Part of a small language model's weights.
Architecture: LayerNorm before each block, learned positions, no biases in attention or MLP, untied embeddings, attention and MLP in parallel.
Each number is 500 + 25 x the weight over the matrix's rms, rounded and kept within 0 to 999. Layers, rows and columns count from 0. Numbers have three digits each.

# layer 8 MLP down (transposed), 2688x448, rms 0.0917, rows 739-801, columns 112-223
543490476516487505589523479475472524524542483516485496511513501536469524523539497487530466527520457474432516529475418442495513526522518490523521489480526490520506522449551511462520522527541481518466507501495483481524520466489494509490457541507517472505458503480533492529510532499502492507496487477469508532451516511482517535469522506518
475523488454517494514536475506510478537530522484438491558485501500496492515507491491519570514455534503552484483572506492486480482498536465484493492490524500507490458490493554500488462487535487533492502529508488496529492471509500493438457538504527540471506488534474496522502479480528522515457501509507522523527503525497489517503502473511
478505483476484473484519492462484469512494461536515465481537529506477461507522490557504463514488499504499489512495479475511490516516478510481492538543511521475487489521487540536478510562556551483535509521493549512446467445503494497525516495494551526494498511507495526482532482505491534523518502502494517485466449510467465518544523509502
467487540508503478468487486451510501491528517505479500507484485505461489538504492499485489488515508497486481518515482513460524543507548497468483513524475481511525503514495494527526476534485532514490515540529517543468529524497489486496487495521465483483451535505492500552483506515453512482493497504505546492501489499533489514515482521526
466530486527501498467495499503476541485474508496495483504504461496510516457537506520473497511515524491529532519495520498452495494518500473539518484527494506521508469483532510513448470503524521494482473498524479473525496550504457506542504494506521501481532489460557483503476512517540509506489472478513483507486502537501505483516463508516
497467523440493513452509466508498527488525507487484515494481472492491512520510496523472450522487475534520523516519518519524512525505489517523558474484498558510494550526512529518535527452496468464505507530521514530515484530506535524515478501508522514453498525493507487505506529529472494472488511499524483497512473491550519496463534540540
431522527499485509504491488477477471501471534521509528491469448503509492506488492514517513500489529517510482466487487520496515450504521510472513546504554469558490492525525478500476460512526497471498497513493496501515498503496511519505470496495497499484522465516501469483475481478493494495516477537502485493527470495517485506526516503488
501467472514432514495501529501481441529476512495477489519521519503524477503490536494541542493461518571508534503479482492476492482537493478525499518527501494527514482509478472472480500545521492535540489520514530509503531525497495500551503490508501507504521445520477500494536507503502488462500528542484544511494485537470490475517525487505
521497507512530500487481516501473525501478474476507521503498487489479465479475471496482494521524498469526492469498460533480514490516529492461490508488493476543532487473490485481518520519519509530489516510508511510464502476526490534452448481462466491511481552495486475515491468465518498477482481504510498537545451526483508507492504464513
501497495526517535474474558490481499508489506487486523480516537442513489521510463479516513489478490471482533520504546503529533507535517518478522490520472510494502493510482555484453514475470483488512480517497491523516496536478551497441517461513492528516468503468507472486503476533469524514510473490509543547484516544507569441485484533477
504436512493529512486501507510482491506482531510474532535491511538481475494540477539558496499537491480511532511513485502530484516492503475497516500460479477504542511535503498538483551585498494489517520531511491539529467494549539494517566517538512507502521490507504504504527543500536472547510518497515481491516534502519518526515510485510
482471485556523508492549454476485487499526495486496514523488492535485526513445524506443500540505499480497533506476528471549477485454513520507510494496524542472485483492501529483472514508500527526493512470486513461486529495515512480507488504525459477450529538471535496508478511533510491472498485506508506497510427529515545461544496489515
526502520474499455500511508473476493520499472476497512503464537511540541514484505501472499487527502512503456470491494513459484512511497524482545482472504534546466527498488490523480454491536471472512496462510430526521533479505485543522499484508507517459477507517537489481503486530523553485495534487482495498500487551512491474518526489475
480510493466498504504497488526484566496519535540530518470549517468512544492502482522495549491522487492520535498514552485482526498480464499510483513479448496481486489467515509532514536504501524545513507489508498508501499539487492488481504492471478500481482490488509479510476531503465513513493496493456523514520499525556526479506490486472
520498520487484501515507505481522496535514482508503550509534520492492504487507463521495475499479516493516485481502481516467490496518543474513500512512490459494508519502491530506525479519491480497472471488485466510494510509509516536466510504481518520516482500535489514504487501512476490482488480503510504518488487496551521519536460553548
509528473526502492521477517515488544449505515476507487466534507515464523531494513501497524507529515477521501498522480485537515511486527490520474484456483507466514470531499493486551482471495530461504471523533524555447493502500495497512511499473534501503481484503505528489511485522502537477468512507482491529506500571530479524511516522493
482489475488534537471507501461533522586474505514490534484505473518504458522480470541539527479517538540513515513484492564493464510530495522495523500517500533509469522538500499527508549478552512478523494484534577492512449504482471513492507525503513535461525470493482529484526502490524496521506529483470524504507479485460504466493530483543
540519538478491529500510471480523531482492525552456544469496508470492515518512475459513468476529486514494519494507534521507454500515516477488525496497524546480474485494480486511467475528507480524529480499504463515483497477512461480492514557472519479500493471511491516578501508526516489518555478472495505511503510491481553462487513521499
478502487458493538524487488448479497528519503490531517505513499514505492474431502500492531459456467502487481520478512505526513520483497498520508550547505511515544529493521492484433518470525524497510440509475521530515490525502501483446508489498521472493529519537502476508473496478532512486504525538494512509499470471470505535493525530468
506484441543534537483503496462481555511536514515515497490537499512513455483507480457517517536476478506498458506535505525507430460518527484490539488482518500479525551479500531478446518494501519500520502482502483535517534518511496468543506486473487537555474529493473452484517455508500463443498490461441511490523524506511515520510546513538
492484515494508523482504498512522502484510498468484549490515504551505549512483500489511493510487528541504489515512540461501519506476521512487475537481508491480523524528492493531490525510479532503487532488534513515509534536510486490518506484558464502484490502535503483532486530515468529495479498500511525548515484518486486506545523529517
492503470537535488483497480512546534465539494515487510493497497520463549513531475536522543492514474539494531561516491512529488488489566490461507497520474478534484545521510499443519527556493500509519503514501524523494506515516531525510556538479495488507481522486488503516493531473503493485534470529507485479503554505528452476522506521518
548504486551497515502477544517480470485520491477541523499505525461540533518487483499507505479525473514509491483537501537494506496497523518531516501513521465494564494512518492463501498478528484468517502496471497518512545498509499469496476510494512491443505531524512481480542514544530453515513437507515536507484497525501485480466493522499
534477510507500462501531543482520494503515499490496518499484475486546479522480524496510443529479522523524503495475499518499505520510465472512515501509534523511538482535450501504493514460499475489512508519533505466522528503502485511500529485481520517483484486542494491513477483485449501470519471520474499493514492511467479530487502509492
475500494524489508511500502485473491485513482463478511516501502520507499490504482469472524482489481464473499515507470523489493526504489492503458495520520501472496503509528487494495505510499503517517498486516515509464504493481497501517497498503508481519474494481509508501471491468496510471522503483484499468515500501482503475490491504501
592504490507510508511469487528482498536497505502512525527534499530517527537501498524505455490530512539520494501514502500520516544541511529496493500531480478483505516488438500481489512496519522524518498507477509514518520475483494526468504533520503459495479554498493537501502517518499497527477529467491507522513552543482526505486491508536
516532473490534503486462486519554514517511513458516511503526496446494500503506493482510479489506479508479526500499504495529494491485493454503488497476525516492532522489533520482531498556522464489468493474487517482517525495501529530496504500522475496525477499498544515527484477554494516492494511465506545519485476496478494488464489491500
494500547521537513526507539516527454499510520498506504516489488502524488520509510518521530537543503532492511517532507496488515502503528494563545518510549510505498507510482512529526544508517502498549574446527508519487491514545456494480507533517488507529487510460509524533511515500540506548513497477518506494527472478524520526507534506522
458493487521493483524508524524480534520516509522477551483534519472518431503479509460450510530515487521484511459543499506506507492524530443459499479467485485484462522552530487480472488511518469501500555504496512515502520475506518470487499515493514459520491490486482476545500476511511485504481520528518521523514496531468474513453492476483
532505472502498498520524472500512512520522540500438510534520539541502501535512488541516513515500496445488534527507524525514533461510510536530504515529499502530489475515473455529516495514513523515502510512477501480532495514463525512561572458505507539501511516559504529527480512505482562521481549508535530518545489546510475532486483498528
528503496503466479531485555506512533518539498508509512482487506482555471453494490511511487489504431486509522518473490498547511520518503494476505525468518506533448501516508496402472479500488528521433504488507518502541501523540431527502521516464500545536479500520479485509489509483441501545446517531513490527533473525497476522486508527518
548521489513491481507481542519504466513521499503527532518529495493501485480471496525547503512468506524520512519489486491475532495493514512465515509509492498504511504545516489518544500497515484531517550506528520485485481521482503520468481524537546509512470456513448478500549473528534502503519544548496529510476509559495463532529488505474
505496512458516505525520487496476540522509499497481488474481503490512476479522506532492504493501490500495491515517540514496485549492499502491494518532478491484470496474501479493486472517526517532476482527485504516481462506481484507491508516517459498476571510479536535506518517512504478515479532504469492540506519460441510477511465484488
493527525474505476496488466480549542513475523514483534474483526533520525488474490504506463529498511514509527540535536454476533524479519478467503482499509526520493462482501470509512483520517514523535523537492505517490473480514523522522477509445495501514534494495508536527470495537495517477443490490512539530495486541516526435508490517518
481508558487536505496552512474461483464520543500488491512502483487505470467485508525517515471499500547495516472462446514504525517446519537486539500494518478483478463483508479457528509513534519512539494502485598454489549496495544453492488483537563507489500510498515516497518508511519511495521480572517524483512473484471528457514543497512
516522511499516479501554456505509503477556461525525488507502487510517483519514489505521507508499493484522456494507556503497460542518496471533481483494496471491519517491495498503497528482543466485513504514494525494467490467540529467487471486498501532498523503440532542483471529539480495498485470503504455508528508473510521489503557490499
494492517552498479528504553458512506489470509446495502511464531504497493501486496485501465496483448524536490495448493491498509510510541487486552522488537496494516494516501483490488482506477520492507469456473497507493537496494480570480460463501523539502484488522522506529469513439444495507491462511475547486497492471526513556525492537527
523494505530525509532514521518491542518520492440514502509462470496489498471537516456530480499507530519552489510500465467536541486479503471480498478529536534537496531497481463507559483519491510487500524497510474488470506524490469541497523529503427502510472467478476523524468522541515512472494477470500520526541463516539482507510489523504
499525532487486529506514478527478511537525521518472485525495517522537482508541521492514510536524506544504497501464532533544477540521489508522510497488553493504529513504503500539505536543516509498485468521514534533506524531537504530528490475527459482500511500493522503490501517476476463510478528473489476507505500482467530491489485456473
506505492489479440525508558576538560563537508507499468463489517480501449522471530468543511522461480460491490500508448512476445494438588476534516551499498527531470511505481473502528468458555519505539483525446481499530484527503533510483462515507507539523565528514531444514516476508487502476462510494496523498515525495481523541515507520530
474525501495509507544501516490507466509469492543495533516512504517488479516532543495517489521494500551510464510493495491472502502512514533471527500500533455435504514510510479474484503529521515476543501477570506498518472521493512512518528463531507490498478517515469484547436496546484479525464502508476484530489521510485474524523485469532
462502448511472466529498526496483524482500490503480500523468481506593534455532516531490495489548524516489536520485524470518505515511520467522440532494497473492494525479520493478516463473540550483510530466511509494524495474489506488463487489534516519529497536520492500520522536485540511494523486510475529529502511520476497527491540490496
515461475547473480501450517511476506514460512514480515525474518487528496518516509490472549524516495534525479517502499485518558491533504507504475518524488483526542532463484513484487523505505515506486516517460539504489539507502529557516542505484438513508450501497444485477539466506499513506543501456493498517493533506511502458501509540518
524538485475504533537535516510513556528528537506509577472521523455471500490469490520497484503508502516471528536474510494512552509535505517496450508519510509474513486521526502524504482562507475493505481532481455525483438505513481512500471515487509447474514483570512516508486510513536519519512450475467509462476497508534519439488470468533
518494508459494550506474494495513510514516484528512487505492509506487507491532489542476491519495507546482516487512533475525501511508481473548476502507529502543503504459505501505527502530545516499449558510469479518540483524451524532486488509499499536508480549485496481508501460468459491539494539516444525484522490471525493496502455501533
480503504497491494533524501553509498470529491505537539493507509528493452495512495486479498508487506480508507507472488484497482482522502491456463496501529507454510496521512485457479509514490480500552512494481515515464491497467467465489479503510537507509512505508534491503525539504510503510476513476557483504496455475455492454454508525510
474519485521516523471509493496551498491502496502476509510511521499514528465493536490498511507497478489522515532514452537506498523488510478501447551488524521490489485503545458490515487531533480492494509506499524466525495536515511473511518512486489528533504526546464507509479527511530507484493483475518492522524515509492502468483450525473
494506476470525487494525532439588510508476435520492457507514473544519484481484497504534511540501537483479468485530524492521474527449469514494503455525458483471484541480519467502524525477568468439518494504488545473462492480527474470497494485528519518535472525490505503512514501508538507519535527502474545502521515490529471507519521497505
455525492459530491483509507553473538535512510475498483497507493460550573475526455493480510507499489469527453542461497539471463501556517495520483480496492517519518440529514529522547487486497475512517516497512472477529494510535498509525489535534520452522502503539512489506520482510480470511536464515543515469550493552504488500515468524552
496530518462497470485505479527524483513480478493505458464498519496517524526544521518485475452510568454493485563482506473460500485494522461486510481504491477503479475507500525508488524499550516493500529474479529530460494514531474549500493502495486502493530535472490479470503494514518488448486482491475489479514511489501469496502478457530
512513491506510462494485515509522494508530508462552502507498475509506529520508529540490448486487490459517493541490474537538506460549475507471521479490473511479508486499519532466529532531465520494517467547498523495493466517505469488498500516545464546482506500478498509465449462541447527497488511495522466515479544508480479488477492496452
485548498479469519475548517521518541464506501500468520526510432463474510531491498555533507509496486537524487532500518528535529503546516472528500500464529517451521485515476539499474494523514473519510512498468495512496489549505531552497494516541525515495494471495532509479473483490458535473428477495488509470464463435477520499514482482547
474514498477516513481488503483555512517446515504516496491491471442473506513483539484473459505451490516462480502490475492464549453511478494530500536489506485511512520508525506471543482486551479513503536539497492483527541493491513492527517449438465514514527474548520470479523505532502468468465463509530498559496537471502507523536513500516
503525501503500455490572506509488530502482506523512536489506535515494505523511508485503529514532495477532519533488507497490467509492446531503493495511519464485472452472509512504500504520512529493499489529539553514512506499507509516483502456490537492523500494496477531473455495489510470475505498491517501467488504499479511484492506491493
504464500497498495509505486459494517492488469515508498518441491511498494502431488509471480543498522491519533449518517483513495508499517528510530513493530515551486493549541543556509476513438528519476522512499508516466502536509500523516494458495471516488507507502571492499505494520555498534499488481461497476516500492509472508446497463486
479481527485521508471502489494514505551482500520491523531513505470546498498512516483513489451477482513467494509532464527526473476482517557520516501512492509471482513499456467510491520502520509508492536480480508503483486457511545513478513491492470512548468493484513517491486483519531498462499502530531506525464510521540478525511480516480
500513514460531516491472515493488507520550506492499536549500484474531454514495523541509526502562496489481443486519504510478475465508504492475500507517537469504510540529520483520489477495523531504547531502515517516509540561494488481469517511501539512469483530517516485514453526502501492487536462510512528483533475531468488486493552484497
560483559526497504478480476483530529500487464507539507499523518500435515521527526484487551526500540499533471462489465534499487463457525506485443521549532488501495456515512535474521500509511472471560534489480514482516472540524488488464498532497516454527517508470502491528523523535488536472533503511517513495515509516499485503558514529522
507506456524538530501536525483552543478470485503492477520502517480483466530526506509499494508521514471499549489483537492509525457487534535537507532493526499545537481540548502469526541475469530530517490511475486498563516486498494543468497499489499505482492488541526492472503502481542495554477525526498501553543483526469493484526534506527
512553511478525497500524497531519491502474512489514497534533495505525486542518494524493514540506528520505494488506544502529522528511549560577491505501479474465523518449534545480472504498532503476504547462518530453473494470486531522505502454501515502513517539466447516496535533507515570499487463497483467504509491564488479488511469527483
491511538469531507528523481485512512482525485538530520501489525497471495506511507518520504511545484506412490536529472560508485451470527499557492542484516503506459523495482483507534505466503478491507501512503521492500521492491538501549524500507462486493531477511506479511477501488497515487510512515473512522528513494515531510535479485467
475498503473453513520493474504542554479466505530509501533481457569541542509474526535501566505493528529522490534460513518509492494523530506516481537547542517515511502494514475512503485539557523529522509527511495504546490490501497486529522465448496538563471533527446524501513484523520480537542505489496472488513516479519519520494537511504
537511511494508493506501476478529474511503530493493519467484493502514538487493527513480505566527531536524515439486506502479456472510479508478506495484516488500495543492499528511499467507485474523504532466527500535526525460516522521493486487495467531540452491489495468474517486496503521501516530499542463476568538463474499494492486500489
# layer 8 MLP up, 2688x448, rms 0.0822, rows 740-801, columns 112-223
511487489522493494473446524481519510451506500519523533494506459493468522525511498526430494536488472517446514543525523514465487505518544514556480494520523486507561483506452450507507459515495500500494510484523483499528501523462487496523567511518519498505563471476480532464486501501497491472510488469515503478490499483489531497509524521501
474506509541458518507536443508498486487461482438520499525497466506504555529476504527473497508476502533444502460505490503481517517515529493518480494475489491539472527478504498483472488461474500503525433486496515476536514491512470464490494506494487473531505506525504495507500520472497491516505497478516456534545550486505524497460505534531
539553446537477507489500524544499515533506520461505477477489507502508501486503478483519491497522475510514477469500486479508461482473437525526521526480511497494485519490504517481489536461490471495499546486495489507499496501490513490500493501469491473541530488510521501471490451443524517497533521460487454475535525508455511509490530496489
517493501490446482513478467511466530528510481462527534522496528476495519508485518472496505527490490474448490435522490527509497492525548507543489483477556448511542519545497490479525504503494488536494519510471524503550531485501471504541515478550505487523502537548521540440523510471460465532479497517494470521497469486528445474527500547502
584474463526535520517544470521473489499503519512487496502504543562475542535485493505511529506523480521473518523485510556492525521488519529495478526487523503474503484479521474469478480524433505527479536490497510503497498470485517468481503504477505504533502502516512487506480487487504492512515515490472549507498487494491474538488462516498
532482503495530493489542495500542518491527502523450493524461503531514529488489523501487501466478494492505469503459515506550505555526504505490549537466510500494481484492510490488529495473467468489516522486493532468497465492547538535482566476496520517537470530489456525504519516526483483511541471479497455507535499513482493499522486495509
509532535488492499487518448545540520496518491491476493495494484494436471475525511531491515516559528491500507500507463508516485518493561511543517489525510474489519491426514505550511511463453479470478487475506511491476465507475500507497439523479528435503477540461519560496492499499465581542514500507490469489490457530489482500509546504489
513478496517491506469504500463509487496474524528530497470523489561489524452506525487495541496477500479507524550523506485491467524465463504523487543529497474524486492495453446506462497474546522484533505485488507455490494490517494501503543496500502485520510463474504543498498518526495495514529506495509527469492459474522483504538478560495
469475471524525473501490480527442503524491469505504533518508534507481461509505489527495505507472526496508474493480492549468515483467535487470480491529506507457516501481483437497498426503489533521506538553488525548478547512524505561545493496518519449504463506484465503496535501478508441484502507485510453448477437493492517520488488498472
492501469507530541498553513440536475499495504547491491484502509502480531515500466475508495520474531538503519506512489453482508513516510494516459510508491490531487505501499486559519452457480501506469509519488478512517502525506532505506459490479487505512511551548491527509550521496504479498488505480541502504516526481532497495490497457538
571545452427502496499505525507478522528497514544520484491490513470475507472505541477552489475503487485543480467485489534497473531531489518476448477523496515475433537538471499502501497504471496469481490483499498511546487481499530490515457491449543527503551537508493491501512470496492467526460510424524517528570539525505487510488513482520
510525523507439495498518487526553522488499507521505531502515488456499504514488495474530509514528466536495475491524539487509509546486531548481471531536503501470519508498519512460506473525470493537515491486509515531503476483520494478507551486513460524505483465493505527473560552500504530490533514474510512542508513470499539523480515503451
510478514532455509480539512494529552506501517468469472518529455487462483509468486480489476522523503515506491522459560517553490497481527516536542504504529489510501543531469455472508461503506479505482471524491508519448478496510518521494535508485522529497487490437494507475525510472498535488504473531504529498533488496480488491548506493490
463489517494501504480519467533488515500500456467471541510465510504544497502442542467515531500479519482525527493505510503531482504488506549504494537484533497493515490486506496516493506506496492480491529531539527482489500530488527518504489488455443480507520500465477503535524462487499499522478508528477454460551486497507513478537512479492
519495488501507487486502524503491488483494484468518516529532546530494482481485505524490497518512530548520521482534511521457482542508479523497532464513461528531516503494493523503477505525523475494520510497516492518524495504485512534493508490468487529548494491494490473528491505469497543538566491490525517521507479524517504509471511492545
524538506503468547533499468500475504438493540474487505538498493510476532561514487518509511485484474479514501471487515470491483506488519483481485443501541506493569486526472478509527459530463500482482543529486500512497503458495484471520464505514464494486502562515498512498533520516483476540490507541509529485473505466491467514497519479487
485482521493510509490505495529495497498476469493550491499477505502491479461495500490467509505483552485503551509446459502491459485532473485503509528465487466501493482507498494484522516468441512473474523487487498539495495505507540472477452502479465498499536531517496505509487475505504501494488500524501520467559515492511491550540488475507
484517486527463485519506505530479507450465472522489532489477494547500482520502499559538460518459470510505514498486440538472524511530465504452511484498508499533462520486492525463520488552504508535484499515539531496522480484543522530541503552500471484527524483512530522527504512504468498517502509481466494527494514506518510481548531455473
477448482485469425465513477511534511497533475483510492535484548489534528520494521521497517485451512502532538496550506497519549499479496522460492548506479479491515484523533493513577498496507477506521575494508480523464496463512491477502485495488498513507497485497502515487490494483505515554532461535526534483483478509512506492493488519480
501505494514535495517475539501473512523492493505522493505493467484509472517497507523483548503506526461531474487520500549501473567450512516499506490519473475494498506509476497495558502509526465480507506461516521492487518474481513523521489520448525484516524507525506510468502465486528522520529491496502518490497505501519507493469519498550
492473497500503464547520495566457514465495446483515483444539487499505507498482486556516503510494490508538475509528500520563499522497511523469506495550464500502483496479540535475523501522470484523506490458507468489509507511520526490507492486501517496501491505493496536503499481474456468524502472491544479506482471548515514514478473544509
492506468528462453554517481547514524516507532534475482516491517535482482527537494493502476507452529525520497506510500509540501513549539480476518507504497545512460504522482504466465483505533492502509506511478530485518480527538504511499520508500489508507523473517481513502452528470514515472493533516455454518484499492496498500538520490529
460502514553496487481487471486479520531496493513531528501515520491456539513521506511494516444527503505474479530534521499484514504486472511494478487514446488487506476470535499505504503541503517531480545448465484563495506492475469517535498512514505432526539523515542474476502481507478481525513489484500499515486504517505501489498510501532
518496491487487510483501509505509534520475512552497478476511543521477508500496532527500482504493529555548492487493509484498500479505507505501516533496473492526496474490493518511481506484494508499483507504488482478511464494520508457490480493506484526491538525491528517504492522498506482521503526515516490515460521494522517518503522502511
464484516447503500504489513515480533505475505502492488524498486465487471506545446495474492486470453514527488528496488493509502514498531520509515489496501509497501460540567502489497480503505508510514551504496469490496450511489503473510429471490469517481502453520523497518525510516480504519500484509510501530498516500465467470488479484488
527481482520496558532482493496496506495471489530508518484503525527547520502488517540491530500492516490493488514517499522461487504499484476523536502506488519489471513506518485520494483490500531482510501480488453505532481431526524469488484477507516518463541538490513529484513533492566448475512478506520498496518461492493459522509467514520
509514523484445452511513504537471525516531493502412529481511474474515503522502522520439480562487496508516497525506486470530555500566521549506492523541495520531534500485509506507535453487512488499471519504490530529509532542496501496534521516503501493521516566505491487457515524477516472496497538503470488550517507538473483517490463493471
493527478493529499483483475520504519535493544483559486518506499478496519500497478509489552530526516490520498508482505561502466518457480531496513497520547450469536482504510507512452507496509508458505487502460499532524491483459521495523541558516446490475494462506471458504550521484469482536430521451499501524515472510487511513501533535524
519522454498527515515557528499463493480498549471490512515480487495519519499492434497541506533470495482493491510506539503491520501528511530518466527506537533482500479514483518502478518518480483491513506508519496498481497481476523531500489519504503542496510489512487512522522515572514521497467455511476490524457532467498488488521544503486
481497501474480485499497504547503483508469505519531511502567509531511480469506506457485476489532483486486561529486452535490497521482482495456507482450556488561481485509517497472506464505492503534489491499490513478497465500477486442500518487535491500507510491510479488521479515497508547533496472497539484484505500466559510509480489527505
522514515496493502486519519473495515467497509477502472483468546485495503531487503486481449471456496478486496515470512526525513473506451475539496511534503525487516511471473540489510515500477511491531521551575452502495490436483541525520506437486506554478524493504523515491514519526469536552485482527489499545531454495487480513474514557508
469525491527487517491474534519496473498497495550487463522479486536495509502467509538526511537488530503480541536482459516452521476475501502498505504521531547518557523529524522472468499473510463526519501521498466500469537471497487529529483504511507520489503527531501467492506531485518550507505507547492504473493519535524495528488536534508
529448485495541532508535547512510532494539481486488499548504500528504529487465501520509506523516475501517493527491446493503519516495503450487465521449437513474452521481505499476474513492531516483510484504538487475481491526507476455506520467519482517516488523505476488486531511511498499509517496516490489513442519473487525536497572505487
496515497506501493529501522520534497521513531452494508475532497491501517560458533476497464554475498503477488472472548507480513494530509512499479494476486498476494481509507475523527482497530484480519499461569459515491540477495505520508485550496470517492493500479519494487483522514475495493479485483479516510547502497498480522490486487514
538530478548453440512496505507520498501561497511566502525519470489494468517485498471497546470505482470458485484560472481521512477468498508510503502498482516531478519466499454488531525473483503483553450469492441504515519502514521540524433503425483469518496521503463564495490496517496493487497519525516504506520532486494465494482505526531
484502522520474513476516479478483525528492445572484525510477468502492526508501518516494491510514510523521495478471460483470489513484537459509465497505438490457489494510522486488523531515528495531474549463527516508514527522562500448485516515525526527519504529475524471536529502518491501522471519516481503485494496473492475469520479467493
495486481496479487483489451492493466462494516525489496453454539519517512547441433462453483521470462510464487526521513484522520517551522510449482516492533524515483472525494485518521540547450551495495520485457526529517505518533492536561545467537513479477509533498480520556493503508525554502446465512501490552519540460516504453458553495493
535520501532522514535490499514489503497502500480480505507508516468477521498451498452500505504491499500526481490507475468511505530452492477536512473505461498528488508510509489481487488513460502502511450499485561510525508531489493533471466504498473512529492503469513492492482508520521510508496491448499496498482493481483490504504498524532
446516508503514438512488492526545498482525476520521494465524439468514485481519488477534489515454509490502518470504467515478473500483464503495515467516509491535489526507487479533471514533529540506509497499498516496513446527507503471464517478535508547507533489500528519477479502480487448494493515541500500511507507467536520501495486480488
489498511489503502519506481501502522514463483486503500506517481505499492541542483473473493492478508495476499477487477519475491522467528474515467501539518532484496508522487501526484507479521498513499474503423528538441504446464486471499464467479499478512492508497544536493511509456510561469510443494520501534536486511513467518519512458492
537522504514531509510519492487519503458547528486472475499488530491451531520523507439509510473502484472494454499509474542459517514541492531470523473482508520495499507518533469485493526501511477482524471533498494487467524509534489516522566519516486507510511517492466477529523472507497435525519510491511488499464498522504505524562509520526
560481512440497487481475555513529482464457488518507478534533518533469483518480544519515451500501503483517465448461520521521432484471450528516505472455475456543496526519478494471538476495504541515499493470511510522528476475489487527497447511472463536454476527528484503470499477515505487497470521480487513417533507521468472469475524486524
483549506483509488522536530497488495478476441489512487525452482498516481517499531506507527466525484525470508486487530498525502520477504520462515481508500524482539549506537507478540524477463515480461507500532480478498449468507519538525508534538482517480523499476459493471499484502504490519519486483487504493492484461470527505443526501475
500482498528504474495526552494520466476481509478514515491528472477537493481479465452545530516473487483477486486504484482469527451542499504515508495504482512488533506500474474533479466510499486530567505522498526509480532513510513469502494473490519494488517519524508482507504532527501491444540494514496505530523483491446497464521532538491
554489514511507480486484492478505507522514551515498484479516515511476526502476520469479512502502521457511441509500521473501505486533508495510510481496476501487487469518503514491485500509482538496487568480480487490539478498556481491534534479563487518503509514465492510478475426548457505521512476512503491475489499507484497522484501508482
515497494532510493534510447513478491470512527503506481460521525526489484531506462524510548521515493489485524491500528553521470488450491494531524481513521468486549539520484471495529465508459512537538465539478483505478509458482503468530535544490509519472481505503491510440481504480484472534501527491502503506480486505519504503525509480508
488478505526492509484566469468501486519497503510481545512500507491485466495485496478486542455517473494507488503455527546496517528470542475498504535533488509503530466499555496508476525494493542482520482509499487517518500511523468511514495458487497455488518495500502527479499524482449501522467495499520565466517467533494477552421496501491
472480505475531488534536523493526482473511485481496464524483482489503511461542515534504508520495487515500499486499447551554496539513477490532492512516463462477549523530509441459498484528505502511507554472490472490484506465487514451511513489458491517500470504488519515515508545492476446494455487461505458513524459505488498474489486549504
517471492487454506518519519524498515521490507497510521494498495515473513484473504477492512506476470508512510499479492561502494492461490537500484486466527482514516494506510556475444513522529478502507527501550449483506520456512494488496525502510517506528499478488531487518542469519497504518491485483504469469459535527486524515532515542498
486474489532518477489529516482495472519493507518476470504505490467458501466480473501509466485500506509517525491509486549494464493473534489531484487498506502522477578525493498510479465481560490457510462510481483522505514483527525503545478509486504488500508462505562503479498519456522476503480512511514506490561526514484458484523502479520
498516519490498536517501514538449476535494462530502512527501504476497511498474512519467506482484458525535481513512531538490512525458527524472526548525537438474495538476533504446500508507511497504555483448453514511482500536503505487498514512519532475504432505498503493534466504485473507495532504510493478498491506492502513452528486523487
518544482494482515504481455479450480494497507520532476557498482531525471499506458500506503512505446484500553493487499511490520500500486514457529477531508489490534501481524514536477496473495502474512510464454497544469478510537482475488516520487521490510518477485501510507485507493487517507516496506541503490516485502516488527530491528481
499491533457465528517455524495515479518509483457524487518515493476520481468471513493495511471488508509551492492529465529448525502538500478504498518515510529518538527491508464492533508466487454534481537450504506475496480469522495467487506553498507517488495504502481494496530499548504513514473540520486515465507528485472529496470527475515
461517563478489509541465513503461470473493524473523485509534512479501531530539521509488523503496513469522467529511464518498479486508523447466478515501462465439506550495480484479502497517533487470496526485458471486501492520509485538522504506511521502481536479499487524471466548493455487478513523519530539516490498523504477486551521501493
486506483504506493541511520508465447502513462529466448533500550545476503443510480506500505507528517472528503527490538485478508517481467468484459504504537523541502518520516497512500510472518497472475467519517469499509493518497482491485489519522520529476506483545546507525499478451482516519533480509449482450506529490496485461500478471532
468505512521507460484494527481498525504447507459521535452494461486496517487536528531469492504535527530497492540497501510483529491501494429506510470510477467522485482513501486488460521452451491495532516513538467552483499452485518487523472501516475516525464456481528443477509450460494519543486498419509507536490495481521504527487476524502
478544472460502455501517492495522491514511453476516528497486446452512527512489519450477538525468522506466506476504498538426504558502475488506508481479511536451528498531498507521545497544526531485529474483507516475493478481512523500514477475482533487488477501486546507537538472505510454445503488472497459482490523485437494506493511570524
529509516485486463506445473523447500496471531472515534515497524502464530519507530475495481504524473504458524503488507489528520510502516493526514523476539440494496525506514518471507500537504462486510519522542471512500541495491503451476480488539542512510482496527471498515477519506466496532506480481475461513492454478557461550508497534515
550490487515492487464511473517501497495467466462474482482511481489474504525480550493497489479483472480533527475475480519487532488537461480533550517533526542476510479529479516546506481536529479553510529494465479481518485465537497469501465529518464514521482517504529503476505475453458430483517458468492522481498519556538496479520517537467
465492480491512500519463509508530543514519474526517520509517525526512487503531484516516504523543489505512522504473524525487527521505542516488505535523528488519526490535548513470546509485519513516535495534540507459440478500490518498508506529474439524498494503456500513499518479495471538479495512513472505535541511506513456523493557507490
536500508554503491528478519541485484530485548515473494532506542484534533503487530487466488490462484490435483459482503514497504505507482498475485536504491499490471491518485516504517486508521500508499524529509494556516504503516498534512469500492520506533514523531482513516509526461499505512466495528500501513499547494500507498483477520526
517494518490473498462501524502440501515498496488533500529504521505480509492500525506518487485524529526499498480511510453528538506516505481494535490496484502538515483518472489482532474488490504498492507559482453524496485504520525484543521481486467501488533498502486487499474501495492541475534503460510498549503527505464469528479520500521